From a checkpoint of a small transformer trained on Wikipedia.
Architecture: LayerNorm before each block, rotary positions, untied embeddings.
Training: a variant of SOAP for these matrices, 144M tokens, 4407 steps.
Each number is 500 + 40 x the weight over its row's rms, rounded and kept within 0 to 999. Layers, rows and columns count from 0. Numbers have three digits each. The size before them is the row's rms in percent of the matrix's.

# layer 7 attention query, 96x96, rms 0.275, rows 0-40, columns 0-95
098:549521495458545452421513515475459416534567462484458436566445494479482521500511587496474517446540556502494442510457483505481484496550489490578481474432474525464537513532460519515490476494469488480503483548516451600493589539528523435448460510482509600479541576454472525497487461520507527475
117:515515564521424536473484432442492524503509542503434515540462516583479487417554414478498506489506508462575549462550499454528589496482505510559597497485507475494483508427529413483481517515554544537543473495478499448515477494462467526444513429487489394491457480476518487498535486463509523487
105:512418469475553491452551502552423535495572476532514487506521410444486489559510498387473499464504557533489523568425504480489526599523516499503422454490465603500523469530512520492539489485543483544480520539489479561519533543520493457553480473547433503460561538447504509481500494499504522480
097:585474525488450562381485444498490516508522485504466502509429512481506494447584514470471569486554506511480572484534469502535525494535496460490604522501495486488555491481522459515486555609528530555500485497493486489576564526463493489465500461478458474506460515469405506419500441476535517525
082:454514500492559507518569534532439456480554504493477544535571456518490495568470501439527453416468488594503523506461495471455462545471464462467432500505493575443535487532492530524521499504531451490505487576553515498436536560540480522545555495478419598479549521534455484507565516510519463471
088:562507613516491514423541429494436475543552510509490507568462469478437486479539537497511581556541509453539497454541459518511528521536489457548571481471474520418576511487479436487480490556479523470471470549530491530571526503484556496530479491480479519466510576459446455452497469448454468502
096:517505413504485487480436428531515562449515505538496444404531558537490494567486556507502471522462547498473449560540541532517521476542527550444479511507503505558505522467495413541480545511534505553456519442371470493532489491513526490487496485533531452598525443458510490512466532540496541453
075:422480424497550500532486541549542419515458503545543527503528521481567499499464459480483440448457431534475455496437564472428415484449507559465471520416558530541505526466522582526461479469501460490512510490549481500491497505547478519500455547484495529513489434612517505454507520489539461497
098:439510449537492532508430421574537542485432452552455440518491502536519475497482575535480521525489501469545524491556535440498536468619507515500517492477491454508571502512470415475513501562508494461463503538451509476527513483529525524510516517473516396490508529495540460501403502557437453454
089:483539396499512478564490483544502479506463527576508383495464492495580545543451497519485448454456553508490483570483499464490438468539429541443456469496519501559554558519508465479429529462523478541520495502423513470511487484543487496513531534501549532588498483541542530530456488521489451430
075:469473564472509519545541516448433466484504529459547535605601483537461451510472487475513557502524459525567496487461522477525505516470440445476562472497443557412610496511471521458505492488554515529500459527526488456482471513486547440570479479499513536439450508498474516473584500457532473484
070:512480512510479527506471492437459471526530524391425496510511582583490519461560497527473582451453449498544524461519462494412543557496532495583560535487505524547497540500483487475491552580479549507491509512496505463493546457476543479582475450427506509541483549563473476504568524462480513502
091:460474531493442480523471450531524484404491531528503546525457457540430461451544461505470535556511477544504450416485523488545492501496439430547530478436452553447530453455494498470530392572438462507528468509575446518494521488466531466501465445463533491471507509503522447504507437449491444512
091:415538500466413557460504494579525476477489514510501546514408499525456507490567484568440515432506494517500580426469471513514542490436497486495456460474481551567519512574503455452460440493526487501522489529548439495480464443525569532532448550532500497481531538477456475520474543449515493427
077:468439510454497471457490562472558529469488549458637551563507538426478500540553493495548542458477518545520489491504513601550454490474490464499577476479494498463525467467510517480461490484460488573494536436517513546464421466515556455515464547504463487499480530525414538457496511489562495527
088:480500548514450505598465541493449453484532453475499475495506528504475502450573544507463499468545534609532508463467461497505468460409535509489533545433508500511568486498482504468513488448513512470553493570455527423417542537544478474498478455521409483460513482612459464487472502500510533466
099:536491496537470455411541495388535456537505555469465545476497498466517547529521437467553479449466505449432439543531476496467458468437538465509489533533464441572468487440499460517454550540520496560511507470563533573503460533453541448460524519480488516474469533506407537510541481524517547519
095:491468518505466518513491515486483508512490498486590468496508473416490506463585510554458498480509476540567474437468529470504521507503473529508619484471500543502584405537501435452533545463474493476500514455495494499481503458514561431456425481381459530457517547516421528521542518521540468483
109:525468471522556533470466417447560467458495504491415566573481531483470497498545523519558504531500514543525399546536547523527521465534592467470573507516501569479470534471443503481485492515445435500539522376537468464444475519508475481476485510512484544508432482472455541471524538512528502485
103:551483457523489529410406430470538390444514495467459444447503526544544581470481482506438414512488480468452493517535532454493432482528517531490544481525513484498486469497504520531456519520484459493482549491491529452485514477507464514505465588480482488488491396561546477480549481542502414528
098:495495500481536513558450491519479505505472488483562498509538535435435421414468506556410478561481503535560519534475551533554522510505531504587524570496530485445593457499512473456515477521460462467514456531474497536442514494594522551515449439521448476541523506513458553528467538479566507535
115:489486513517428536470447488518500408522493552515389566504385511655500527519539483483499513490482560553491519461516471536542446506477550457451529468475470578493486496475464524534483482531529506444520485554506522502494525525505494480521538542543538479489529502592514449523531485509462455495
118:480462523503508576424433477514478529524561484580538575440512537460470526578498523469477452496548477536552445511475435494468488452503447515510496491425540427460484437486463514540509492484494552450444539484475542473473570533495451432451489467439507496493453447517519520449465564494461456528
120:520519461532467505503406505554452467503499513499509513468501484615487499493513497521462522578482546516513504492511462558498524453563437502430469401486525451526439509546449522513489458463509451525556493503486508509527562477584486506513395489450523508543516431522497433483392498537509480478
098:389495489558540515456547457550478584582510518529564543431564508448494498495546571497491503516492499504556443512489513501521566496504486515552446567462445510477506431536510435469552525459552462503484469514444557483537480452548472463507539509552512468487518462496527511420476425511528505530
126:507486528568463466549541495527548485508432475523522450546470469576488470441492513582433543476489574479513504526506515496493543463576461501427500507528559569494544482581489459502496464482557439533464491526474500538526506498536549615558531532534421490525591538516497495511530491488477468485
117:498473513525491521514412517573495492520506459569560424568510551494499523461466505552485496528509475488517564467483463460467543482593489496520519529526524441436528509527458390524487504514453534511499525511451499556503550520536531479533593497525487389561544460543433516533522512440469479490
090:466508485501530568565439539589467549505493528515533444506509496506479500484544527498398494486517554532469539458447476515458487478500545480514484525488492485484473476501534466523466520407443545467526510578461520492455484542492415572435500411433471423506567471530572465512469507549462482495
106:497515538569541462453474473544523465494464467486552464430486476550478506406449521509542485554528518440515484515538523549529479477504487495486508492484483546450539508511492467480486510522476446514515565449407489467444575470548548443521547582529463458587452433525502438544510558433473451491
136:494462461486545513498388497537488534507560489536562480536488555478478457482488464511457443559580548466503525478481489492522492449490533543600518475517589469501482519540519427554497516454455453454543516435494501479510535472549493449427467419519504441480501565492592514529485500471545494517
110:556514523513514553491449513507484489550518489515473507508532468503461482480422503535560580510526516507447481539457502528538536532545538496520427490510555460549523485472519539495536420471413447461372462468556465453445407448476529552522477423480499485483528465492516516455416496518519470486
096:466477527533508415510415527511533519535465463531569508484466472506457494495488548482493495478441562549582499462420495488544509455569484538501570580535506546560554444497456479490460528491397543560501470485447478494488501469521495436468522528552455451531486498448485480479449522462481503579
107:491527551480558517523470566494460495559529540483552505543571453542455460434524433554472555537514475551515497515472497495542493537512410439472533505509457504442548490551525513524514441465463466457544437544488502448520473494599452479530495511491499508501486493529451558433568443536555574517
053:455545493479504436593458505472481469538521461430503530517525551421528493512466453482549537480432517493439557509538465566457457479470455536463463459551510512453448492444472531526494426471493530496473495434536614459511505556508461509524403491521477479530441468498522455486522489470519469562
074:545470534549493517526483523565418459547520570503580532479609525491520445479480421546482540550515499490489523485492439466549493520500486453535533422498482538467552427546488446453505410464462541500491499479499492476462419527561498475565415479518470455507506486485489511481571527494490505478
093:486529469488467451434502450466569565461518513464444461426519568416547501470467498451533461492522520473513505571517503469503471444524560528482473496494520425522406495502526485534439499486559545492491477484418542451460533500438502455448514530467502484488446467448547405503455495504427498485
077:499494466522399415496556433533544520421446500473469498436445509443535536552424539441545491508527457504485471478551529523463483482516583539495515471533477485523442543562481481526450494496568522543486459485492500438467487461458550452514473481508473513478470504414505489582452516533447471465
079:477491473515527448484518413466524529456485482458475453427481539482545559540411518477505420528432473462439540489541462509463522456497485499495458539502517466516429493400544516502445528556504511548504463500470548507494514489393515491440511471585499512526553447467516491576467544497470449492
087:476452485461545547476524558533424537560528546501544489495510481475487524540532488627452460475424457510487600541475498500555468474464417436481535494466482516512510497482534562540529505509509523534499531553550496514486487558506517495466497524439529577521538476545464574430541508466561490540
099:493511535484510584530455515580539477523535528488565584557491490560470455532512485555532563451571493520519484444540499568497500531535500453493488488508488537463546492517439565471556472491505447500522477530514549571484470550564513505601498491464508500463469516486490456518580482489531604558
085:531525432549420486487581466496542570466461480456444453467481485454525491559475542484534463497503469462491425501511458427401447438535473515444514491476498522546482477515503486553468515557563522575445552466476522482442502480427489544454442468459461496427480498477492540517451500529486493487
# layer 7 attention key, 96x96, rms 0.288, rows 0-39, columns 0-95
086:476481505462456494509531474532549477493483461608449431514489564517482451430507421467484483527483530504496482528541498431508551522438523484529497515477551474531472499522493527530402515528536550499516519554523550462425509483448431484433425474512514485508434534504475492528510527423530437603
090:478487480509547507436498449524396466515490488419561521467511461430416460518536489492529530496487511476530473486469483474461469535603480516479513494452424526519527525559469524503432538506505486491496533467629540503512504451535452484434486473498480547496537593493434470515534451522481472452
095:482493502452557463535541481527454553441573474496498476441576476489488516535497412491540506495535519524475463526423454441495496506495470522483397566537538495469486449510447517489457468440479472534470439446511500424479522518447466520468434537524511540534445545496478517484470561442510455594
111:449513500486526447570459516476452501571524518447491457499555473469517551570529525454470529501538566485541486474435478502506413500555444570472449520533482511496563502501544467550555556432443521521469529434527529509502477449573559501499511475469510522487607540493496497497528437449521518440
096:554517500501578517497519499491460481436567494493529482489583524544448581513524497497544564419622495494471469546491523509466474478549434499491539557529541455521524484543441502513511448436506456503459458397517530455425503461485508529467475517467539488502486493520471488585494497529509429518
115:544510488531514483478506518461471513540513485436616545489574429527522505547468563478497577484490543484485492419459486523573474533534468491480511508568480547510543535544468551493587473445484476504456472491547514545510499433563493472554498477545407561522545520503464471454548468504484543448
098:464491547484473487516511469451499462431445517560426473450437552474505516435554468479488434527495519501555522531548559439477541477478524479520564548505517446503397499478483495494467542550517482506436532548519534418490526541440489516467472519440590438521431516472501518532450530529539516544
085:497472531440481540503497506519533472498573445494439529483501576512427561424490482492539523462604447485479480530493578519456491413430503401560492490483515455529458491515504473495446527514526481457502502495526510501434499457459524530460440527510516524500519453476479510621500540533515434523
086:473524514531489504459540486472570542514486494557484460534496547467545497380542510476517515576523533578525507494584524497479565485423515525501551536519538481507491473439506469512485515575548412479446503574448531435472531532426510514461447515539537497502455489496570514524480523476480548569
088:476510526484480538487544472516487442495518505545382473489441508458520525446513453480530453496572463490483496530464525514504541487439484454556490535507515469488458452516509475529464508543441481462541472599503557482456493515471462544436415550459517436536483541512509542569477519477466421608
102:566473501470474433496451472491443495561518456458616515517478430469519565496488591504447509480463531450445474449528453541535525505508420494481550485500485533480519469532481541533569465443496481466494447496558480530538521481555479482531502474508462574522526510469443533506590454503496549430
082:497460500519509502551461442443455556503463531495512450492533441578553480513528543473520478539457460521488536487561431443529461538514499543502411492563462553478525566554492528609523522476501542459547519570498569555489550490506473506518514415518517547474572519523482513494518459445493559487
097:510504503523516485464476472473484488538459500434571532483561388481444486500550618507492508496503532514485443469471536531524552556484492519464611510512528536526551558491472494446572473466552439475502495501485443551531512498556577457520526422528489549461550504534477498465563514526477472479
094:580512534552465495459519459521538441570538445398547506533491469508560497470488549563486463509518533514470521514497511510535542513476500550494487502507444510510530520423428578499562509465491510494566539559453463442512518493505424444467489466477512551511549507525503595458545414511527525449
097:475470528465521474545453534500517528519537539503485539455467551520432456501480504542434543435433517457535525463514496612526500469444451462459473459432532476482518515512482460426537447452507533511428477427525497583525479527529585480544490461456517433488475502515471485453534489507481561426
084:493495536509552497504493498506454420499559487457509513541520543469489520522515583560505558568471525438511495535562487522547506563528500532437496449459521496522498579546419496457566479456458509494546463478516545469529548591578506535511521458529509591526546542492535442446510459516525538446
069:462489442530479527452497494479455531545430541460484515544472411464546412543478475508544487457502502475595471487530487470457446507587529497504462511550548557463560480485522515562487540434516529528528507492487542564502513472541408475471561560544487432517475465462465478483526485550448478543
093:535492449496536512471460509508538550582538477484568517532540510507550485448497491441451524461484492591523522454521417497529489593536500514452555544421558526477475494473452522512538483511553492447490427525515485515562484507512556501600526473557402494521485530543434512525478541478497538490
091:447468480599498535532511465496521537496499548472507552496465589516440535501498580478468492507478444491540421508562503476491500496533557440486477469501482619558468506531465460497501491511566479491517522462515492511415454519456503478579494537565435503458480508503483487441413573529477534488
123:463488497550524545498527497525465482486536466484423524527510502436509573541512429493505460607537527559492519513551519402458479462500579468515516516435487528498475520492487503524448514555449481500495454495477553465510602535452465516504519551535485405471486470443514428520466533481445464567
119:535504501495497529540431578530481536494494522524486452593463472599467473457490446506488452482524558572527577440503499510524457514491476534491568485485560499456555449545484448468519471461523481421520535519495518521542492501542592450511521489457462450482524488495473535601564521521457490553
092:531517538485507487530470460442488436532519476468514463510566538513517529535443518535490519594527491450400505497492432463538491533464563559458506485442472553496454573483433545519459556560599498517458492520472474434493517516501523537502501523490456569517487554453540495414467477476500551457
096:509476571504526553411487569465518477454573484544493500493485552482505453423523477468542453446545554551518475557432457455513484521476529478484464448493548456424502498538471499470538446447437607511452510520447492509436541468503458463506534498563519516488478464464550456515533488473529493559
100:530491521478450470478477539446520448473546474533410473474515546517516510476539461496522402574457491519512492539426495367491505493447557534548474490488560466440458516536507444469488533534474575520526512450429485482470529531492547507507462499410519538528534551496461479490545510489581487494
105:527534535547494542513498579489516522465504477554382558549522510464468496444567508444493487495585479509518444480484482444572520512527539476536520511554495555463518528423440558474506468480521486532428449525453458466498432551518476429495563516496512515495522515530554497469492542463528407478
106:477511481469510507510453561558513548474518526481521549527514537503528438495478508548478555460551598487540486444451527559516548491482504555480479530506502548594505530603459555495517450471454352491468482485531543530524529453477450548503540516573508501510489492525553542517518550499458530495
107:512503508588462555513450601444577467500515492511486459483480539553570497390455450533479511466609549521565496458490524529525442475514506553527539485559570455457514508497454500490487541535504458478501516523473509507435529520510507494518568479525454462506477481549487515561537480521421476528
114:485471532473513483504478512496509558506533464532487460455534516587436547443525433460448444472550494563516537465454470518510490551483455454518523491463536439417439479490458506495477525490480424513473550602501510478455558572448480510456511467487509449530512556488500497563477534436502518604
115:463510533491457576524479492569470525546463488474514510536504478449496501523503446528453496534455577495622473481523566562533510448471471497509484573420534483450503423453478539449430480481428487521482524590513502515509528520548474506478510547554550455511449502503448464537565547504457518515
098:568473539481511543551536546458519442441512530520491483521414562551443518458547536468481468534518428531477498517518494390527473529441510476551496425528530518436503455581490494529461520517455530471532505485485460557457403533429543472508452459460491488452494517550482450526517491542523465489
101:530561522500494571472474512487507466494502523504516497576427477496482452417485473556475555513451471416538466520510601546525518460491573517424453432519482498498522443578469484468479508487491475527503495583466436553594457428471552519536533527497469503488503503456518564515506513467501545519
125:460457554493499491478419552540524546541509493527524480546489498447527519507533483446437458511529562531624491537537547556561513509538477507522494538543552495499569485481494466476463547542461475496501478530479503525510576579534475471436584454537549498545468514441506525571457478453475488571
096:549499450475428540495471555541478546503500507510564488517469493492464548480543436516448423478457446498544489474541502534527562485526468514482535522478494445496592501455500448536456500472483373523507561535502476543528482479563508494488517502476529415485519480593517582590496511471527550483
111:551500479493462525493471531537515488511454538483551530516566536543452500421528455466451550532518483555525524464459505515546473531545492445491504470526479518543586496498546495477552429470456402482583449582459494521497504543569547480543541522458490520452475474558473579512562461502500562457
110:508501497451501508461448574522498505507500461490535507487488516509490519413543485482422512429430496539563527525448470506533445505516484520478536456517465500455600497516524493492553518474450373512482475525541538479550537488595500542548497482447581435446463516531489516534547485472539575522
091:481448449545544497528504423486449447461516473469454540524553541474470516526453501503522479486449522534449431492499450470494520501482474507564472454552495528413454484412431506466542453522501578480470455423507454441460448536430477509499485518536462526535478516470497494388549529499447477478
088:506534576463568487535560444448423467484531469487480500497520522466497505509495517525611564564482557500453519481483466430502522474476459417559446508510569503510463516452519554507520461535484553441510524516488467444479500517466451518456537519484488550547437525436505436449522420491475545463
114:404453478501511474503484422484518473505514486491483490470479474484471475563419571434547527486575471498451437553522512437441448473496517507518472551503436533533453542460531521486411458518522614473488460491460487457467519512461454486427461461506476468506447537517511439459474503470449497465
083:494485515459484540473451544465454445508508450567528488432524433556500529435548464427405491480516517497441484428514509560506476508485559534466469464459463544505474515487436456428475425397433531537492532475506529461544527466551516492472523486497486487452475476443506499526456430499522477454
122:538520511500465510542473564544482489566492521522524522504510538497530507424541487513451451465495514507569571468486495514577542556530501479460561477517545450561595481548521469498581444506497419543531564494521538526521535482538576509569531509502539462481537506559511586552519510443546520544
# layer 7 attention value, 96x96, rms 0.361, rows 0-31, columns 0-95
100:494506503554540428451519507491448486542471584483510539481442499540456561470473540462426525491498466477469508530549552548468487465509448517575496477465482454547454451485452500522483414449552461510592555530485517582528496511455521426459502530505435467473502511520478572528512518555476560546
095:517463535470490469534481518464538456472411544548499483501510485429503465549478473495528496555500506543526485519426521575428495506522522571447547583518545484470492544481473543501482524486556456525453539547534588460486453544541497585497508451503478569489540440468546499440575488441512466538
092:521446544480531566515499487473564594530432456442537491562499573571483477501487492532465540408506432551471548459497483576461534439517567520463488533501540458466492474443507572512516508490437559521437486473505508572477455493560484527537516486491457517511457452503517509455476514434479496523
105:404554518456460571460535503500435524508423458491502554497474525536578503536600455509469477503485533481473532583548530445469534450472593489510435455519538468518545447535484489438542474515484544498532431514495558554529555522503525478475547496486466450517471529484462505554499546504522498544
106:521486534497531522464423550479418570468486512491447537579450499533449472523456501504469500473445470492486533450582466524476533477471504447518526522546510527474495573496506450500446536602522604548537541515563528495526499514530476506550587491532510468522470492458433511557472506528534559451
108:491502641545507522540502538548559495471461417451539508436528557496496517496494522454493474550520490491488466491530529539456484472525547548481450502406541504450519542449451496527492517459483473480458488508502589455512455578570522552511470432445523506542542460542526456477472507439531468489
102:536548493468526478432444508492465609466509482458467544544477465527498521492446464531482439485487446492553567475531561484531501432483522454475506494590492479470505544523515543487479472562505548505519474570466530457577480486586461470452533600510481493468557553504439501461507476572480485480
109:493518469483514491556475516554452565451553489531441563517537542511469450464454510551525517520487469467462533477475470475508464510485437493517499439611496533505549450526461484521485437500487549478589454467507525509496489526484495505510597543583482455545482538383533504472540438551528535538
091:482432465439511487512523479484500547492535552475453487482526529457478402493537539528442540473508529500502488518490448543526502546497523519486507550632571468512497492495531457510529496465424515518446458466547448470525518391488470481506518559466553537473420517515451393457521478538462493502
109:608511559527523480503582557509476456455487548553535458433532484492518555491469588524479457491513458508475503505462473565532505478567474576485519529408487452508478459571485485542516495475485432500446458548485508532465492522502485522430438491515446553502564507539503438464488542463459460530
103:445461479543480517565474509520544508529445501578529503542481493507494443498474484487548549502432526534477567516497449536553488529499527426471522390524469538556462482462505481465470427507524551508526487454556484536526576521448520468523503493541448463462394507463478527449461563548540565479
099:451503525511480555552509518471548506499457533487554454424455521446521508530485508502509451523518569450513473478511570550477515488483553625490531530472518489546483528427526476536477491406513500494484599526519478479559499451548566494492445484480537573479463436540457524508483520406530508536
097:524515483400524478459491494536478450505525520435509501485532478503547468501469514484485519574527470427492503506526463466479524466553446476567471503561562567479476488475545491508477514510451492494423458495542557601537506561475460514383493510520464510558510537501416433569508488495466571475
096:441463577429432551545478519475475523457456445452458503515535443428562531481479433501543511524536513491465535548494492538465416497524492566434502546532582436482532501526522548500488475472524484515446513522566522437504494544535471488440461477443546529484494536467450520462504544519566518554
090:487513465522484580552531481479567525529490517491600499500445507551604504494487507460511497503467502469518468458469508544493502513536525507496483556597465572501521555485548520445533513502544548516495477467493395473515434509534594451479544489463478478462460572482512532569508500410480547497
109:519575543452528505513461541425501467511493501432463472518464513465497547470495478464523525507455502572447514551500498568469520561498507602520555560479470389560507533484409492472459493461534461461500549451468562531423463463456499554447486514490512490453495455483476514525499495420480512507
097:495495482480479539494492529542482512432499512561447553495527508464479482541544458462480542481587543490540513446550547570443523528503528480438540499512566461529501463512508496462501563500475478513438427508589557545467525482494490483396421474471540534550515417528546458547503533478472420504
095:507526570541557514489547534489516474448507519539460431501585569508544480553449454492471461504508510541559460435490547563496485620540465523478546505435469479466529504508532536544465510475501436525478572511435489436515489463478489510439513540560568523564494519510502540480585490498461485498
104:564513418438497472520512426561466593445495496463539525544513511465498542492484451471480535472437514434453500421458456443474563535416524416471486567486464509501495491516534463518473535571511500495482493500504448574460480519580513534522510568520513481537505498516461494477543494421468488530
100:473501413506545467524513513551519544489483425436497575474482527494533559585515512440474458473509495473515519449505525504471493486548507519494419523483478481515529486444502545501563542555483474461498511527519571490391502472499484503546462539439562477433555488568450497551588461507462457556
091:476500496554551574504498481465511504489490547558436497474497469459502459494541464474484513503438484534557511523544515460519499566440523402474438432463476473531390489480490552434560516560479495554493513475522505458554582490411499495503534459508519506498434522513415480466542473501468566500
099:578511518522495537468523512499451486501531475501517525530434560578467438547489587532491460474486482528416506510474514500479449379549498572558507548467485451450531538557475582508509492519407463502491451510474538553507510520507531456467505484486548533555508481485470545523490486526585459543
103:519507523585471517572536515554520483455443520496553546440479481502432537430509479442499479529526504526493559552481438503529518518550432462471508479464486546544455451545447456543574517540497478555455516533501521518458495405530493511514445469516432548520531435510509482512474412453431470497
085:451503472478461545487517470485609548505586492497463473498516478486437415521605546489484488467512510458492487431496516543476522545497517477457475505451526536461507530451489491469466530500463510487480494459512486475529555532512521469525562396486566471588453466480505532513473504477594407451
092:474496495493492468496505508472470526565497524478468522580505506503493523505507517547520465513483464561468509488545401561506496474374509463527552432527489417570518507468428588481469519471524483509490449497464551538488588496473540488518527459507412468506472476393464530557497483528448515479
095:518534503485479516521507535478480449560450484451530499423507503498489522495527459501523521457556469464520460506493578479498426484554527557559470489489493480537506464526435488464459581532495476539510551522458471456456474510442507518481439543413412520440473492595473526494525481436467440609
106:493551490381553553465454482458497541485538475416507533526486459504472574511472462488457484491454473446478500449569527436483527462441513457510540455559441600433489536506474469508524538536450551563505491485461452516516510487514467536515544465533528468578499521454509533464462479549519557486
105:504565471469434529489539465512451518527529497481502503487488532523452485466565554452439471455444478519501515487521530529488506524454547516502510495539411487571473496481488504474508540436498503485511485480512580515501586499468511469527501546427432378450375419472466518572489489512470495516
093:517468511472572500499579512479518473492495562483577471499483493495527569516345510509475506521489504485500430576518494525506502487502475563533536491456524526471489460458452543523478496430509483485554507482440515593545405511504458497494457529449468440427571506481494541506493478515490537569
111:562622509527434520547536491494450539486477524471512469491429509525488409427524500477459530449491560493504505519456507556525551494523541496495508559480551420575474496503471509501533555387507534535513531534552481547457491463533534482440491508530499512472504395474460497501502504509515544557
082:446479549503456529504543528494527497465470549558484414452493476486500484470470487515506434546505504636503469490456509477530514574496511549564499466486537514518481507607477572437450504503475438513497541539427563522533549464481540498518504482561505541448460566562535518473503438462499475504
092:495553481489469504502519519517500523490534478463543448504515518488557567490562557516500472497471522519488457451491491538451512502494528443498447476516527526512513542514390573496421586511509487540448470472534512477342437566539436534523520492513455551474507472507522564518550481429483524540
# layer 7 attention output (transposed), 96x96, rms 0.326, rows 0-31, columns 0-95
093:478552475514395448403543492610535503495519481487478519492560501486510553477448456514534485497525495575497484468501476418474536467475443545489485448535517520541532515569472530488490455478509495544547509547500454558505514490485508487548560584429500487512495485477442511525540461474597445447
102:493570526596538550531473473438521455512523492490520408450550494450507457483468506521534494502528501491462495429505530495464609503513550529538552525494584434483449499525519501471446510523462473559492448485478520436449457470524534530531433498492541573454499518433559544451445533503535502487
096:569569520506458506507488536544423526497558470534510523573486458455481457475474553540509525495569466449512461487483595556523513463511533521559497488520579469447520497539455467450542404437519492453466452508510525541447503448511474497534448440534427429527529473524548548513502508488449518497
106:467499487479510481549485458473511536544455502474465400522516494454434547512573558541593527583488467454513462533510544505494502509472448470538568494507471493493461483468539519524489472500471503524424522485534398617519557551505507513534529438446529435475486475547495513531511470541525470434
101:606491486544434436518473543499537454557480413501502420559462475470526512540490474492460485523521488580518533444539476463517537453480484532459532518612449523484538565468478398456450502477492543487439504466468531501521503529492513497474598492537501524489536525479532452490503461555502511492
095:520504475496525504519480447428507493575572507523494461529481512403472469478462473462544543546465476542511562502460508519566533526495525469536546544485503512569581530492508511461580510546541447459454439472512492493458517470552413509516489438546523495513469470434524567440439524421491549476
094:466473526504494478496470566499543501490493523475592423469505509458502534499469476469490508478519483494505561531516411492498501479464472527535534486475535535459497565477490338545499450476499527571527497443438553543471528530469416501544510447507537541559454479477530491547571565516438512509
101:517501558565537483500470520527486460471525561493549494490448530495425509454498430574454536526522467531481492506530469466508506425435460402485475507503541520545485508558454523526513569488444466494482583497471520464497503512546515529523519510418381543487449575558512431545478541512515499493
087:444517511487528538524560518454471491564481538470512570491514487567473450505516516491510532488578511548467501435434535446492481500467456540455545429511465469480496453498498411431531512423519513522499534584479548533504557533550529568508478402574471459536453521464509456532432499516482517506
101:454522505493529461494521435484487501475570399553455504517471580503437557462477452445596542507509582504475427552505489520536519502512488496466509528481469422470492509555463508453492489544478531537588466511536548555467473506501404468502508517586431525475493502504438498537488516477536499529
108:532566469583419463566490490515486508431481563549518484471470508519429465551493483502444562526424555521507475487528549487442452439523426500457491481493574510555473500509559463524536512478548512476564458504459453488572458503506481478434539473485509457476521503530605511564502466481493515495
108:533576477503494529486489478459519495538562549511452524514599498505527491530590510477463500450521493514545526497539520455569569523518498444464541481446506429461511559469505461482550489472518419493486464575536465456572449521509403544495509491493570482410535434473499499460512506469471451486
092:437436479490476496494497533462434564507431468428454509457535483520466512560533513478560500524516429511462511504541506479469526506466502489473448457549504545542486515535468494480492544465510560404519565490497475434464530515483441519558562590513467554498548485515515592479434511539522590482
095:486434544446507498492465499405534515494454472528516457583591505536529459479535484562535550540452498509456524466522487524572553512479465488491517508475507492511498473585599487521568477515513479496483472487500456498507442515452470586473438468441466538496451544465564538520484394485466497505
089:555476499511516525561511536554506484440519548476506495471505526437447483556471467477484519453484540576491536472466602601508490503494406432436460498522497511451467493440464511500533476473467434519450501550517519505524473486446455526527470522470557536462559522460493520520626490531548521498
112:503504530547516466462521514398515489498447548551498435530504521527516568503514513447496511466485498547544519489486472517520559463436496466574489395515555502477562481491451565442500454532494520511454513487530561464479550521540493426475442517431483459411523544511500596505531527538528475441
094:476512509471553510553436475524485552495490417537477438512502430468542542472550523565526512552587506567446512492488472538518566503572496505419507447409514480416531451496455493540488492523495524477541535515522469509440548563517462504528526475533521556418439496482507519470455490468480532447
096:584541488475519507451519488442531555492530451459525518487433506574574555531460567489548455485453453547572504494498528475516471483524511475488521475503495519425494570510513505461433561493532465512497519548445604509460483475457436404461494529486514574463470501499485462448535521500479568515
105:483514481448512502503487538503448514409554423536534506505480541531469566507573502463556446463587415591510472517477506494529498447464524494524579491524517572425506527489491534497481479553525461468548460552506444438525549483481550521509499473501522518514468434511522474499511510536421421453
103:507532481409511590471517549432484520565450465537493508510548559458473568462449441450476561493528498491493531486513470575471512482483476568524454568504545519459499507522548548495498453427464435438465426560460538526501517587500511547556484482450521519503544475515523478481460498507520442499
100:553487525485394519500548493472501448544519532489475472424482503515507484505445599493505476450485529472464475467451485527521418499496422429515540469515456449486501574545577538515510472518501526505532564524529513532540532513524492532538503489466531531534588455490583452430411473462518491530
101:514540550537529445465485508546610520561470449583478536455505458424469441457554454440491498445481487499516412491470478500521494548527513484538506510560511519482539479503499475466546495471439491441549614535466485567467494494397499498547483544484461560458494540507484502524513499495541487505
095:523535496458479472499423468466462474470462493585544505531530625466535480493466532492467564541569510516481483514491487488546486454496450505551461454529503453543460532464417533536509491486489552504562488525567470446469542453474514499454454523541534552565504481487469409498492511496544592443
095:559533530439481555561535496482528514511479507543460509500387443505533438446581487525437437448515508577474501491495552488502447553494527486507497503507486507544528481547528465477460557513478453512432473448585475547491469470447484569426537473502476523580547471490509512535516560480458547480
092:500521472593466485494460479482498483596432466524546549520459453532467493484495511464496562467525447435490503469489512516480526464466504514448541500448510551542430478540437454566517485585519536503476528551536541516523482460484443499493468533490497480524597480611470474501496521543535396495
095:483519508459555495466493517622525504523469495458544494524561525458534547551458492462533514462550491515565413446501503531427509523494476432460449521540494401532526453537527555556560483499538495483442530497529532453428506451486528475547509513529542516484427500502428519524525451458450467518
096:519436494533491457486511547482486511494524546475420553551448523443559506569535439493526528483538483537445509437502460487519455511534530506590541487503517553489458556512529458502454480557417608390410521502508449478500468466481504505538517487467509527505452468528521477514526549504459555470
095:554471446545471523539600477458506551536496523481513458464500407442477561496485517479496582424560511513443519498473473440566497503486480437465426524519476473513488464502464502486490415502497475531550516543473477533511503549503563515411536501467546537549514452557493524606493490525471507515
105:456464436591482489452535458507545522538476587537475522466567511459516517511533478591567466479502523512506499540482588533480594451445497529494478496517490495522539478513492462499500443493467481450506512560448527455495473430507476520591443549518515460522514496526434502466510464415475526426
110:535572533576514544424486440509491456433462511456415465537466511514471458509517563407545534496535535562543561497493465474584474525456553484534496426491500494433514517524476496525499460414450452520544522489538503520500530479493524501522489511517525539542456514523479516556507405566482467476
088:497495514502558393525424526479573480473526477488505532421465494550510479484498556475545511473549485427477513552490554443441466497517502432492544441517414453546543487507524483447489412510505464518509528472555581509477546512514516481527504532525560545524509523510515526488565511462530557402
093:525586541480562449411531548509524543445476526493448431465453488448488494524490504436517578480537460517436521518464545605477605487524520523446478552512496545501485546543480513545504503477477518541462507430520506464479533528556497559465438466523422442503514475479490486495486529498485446470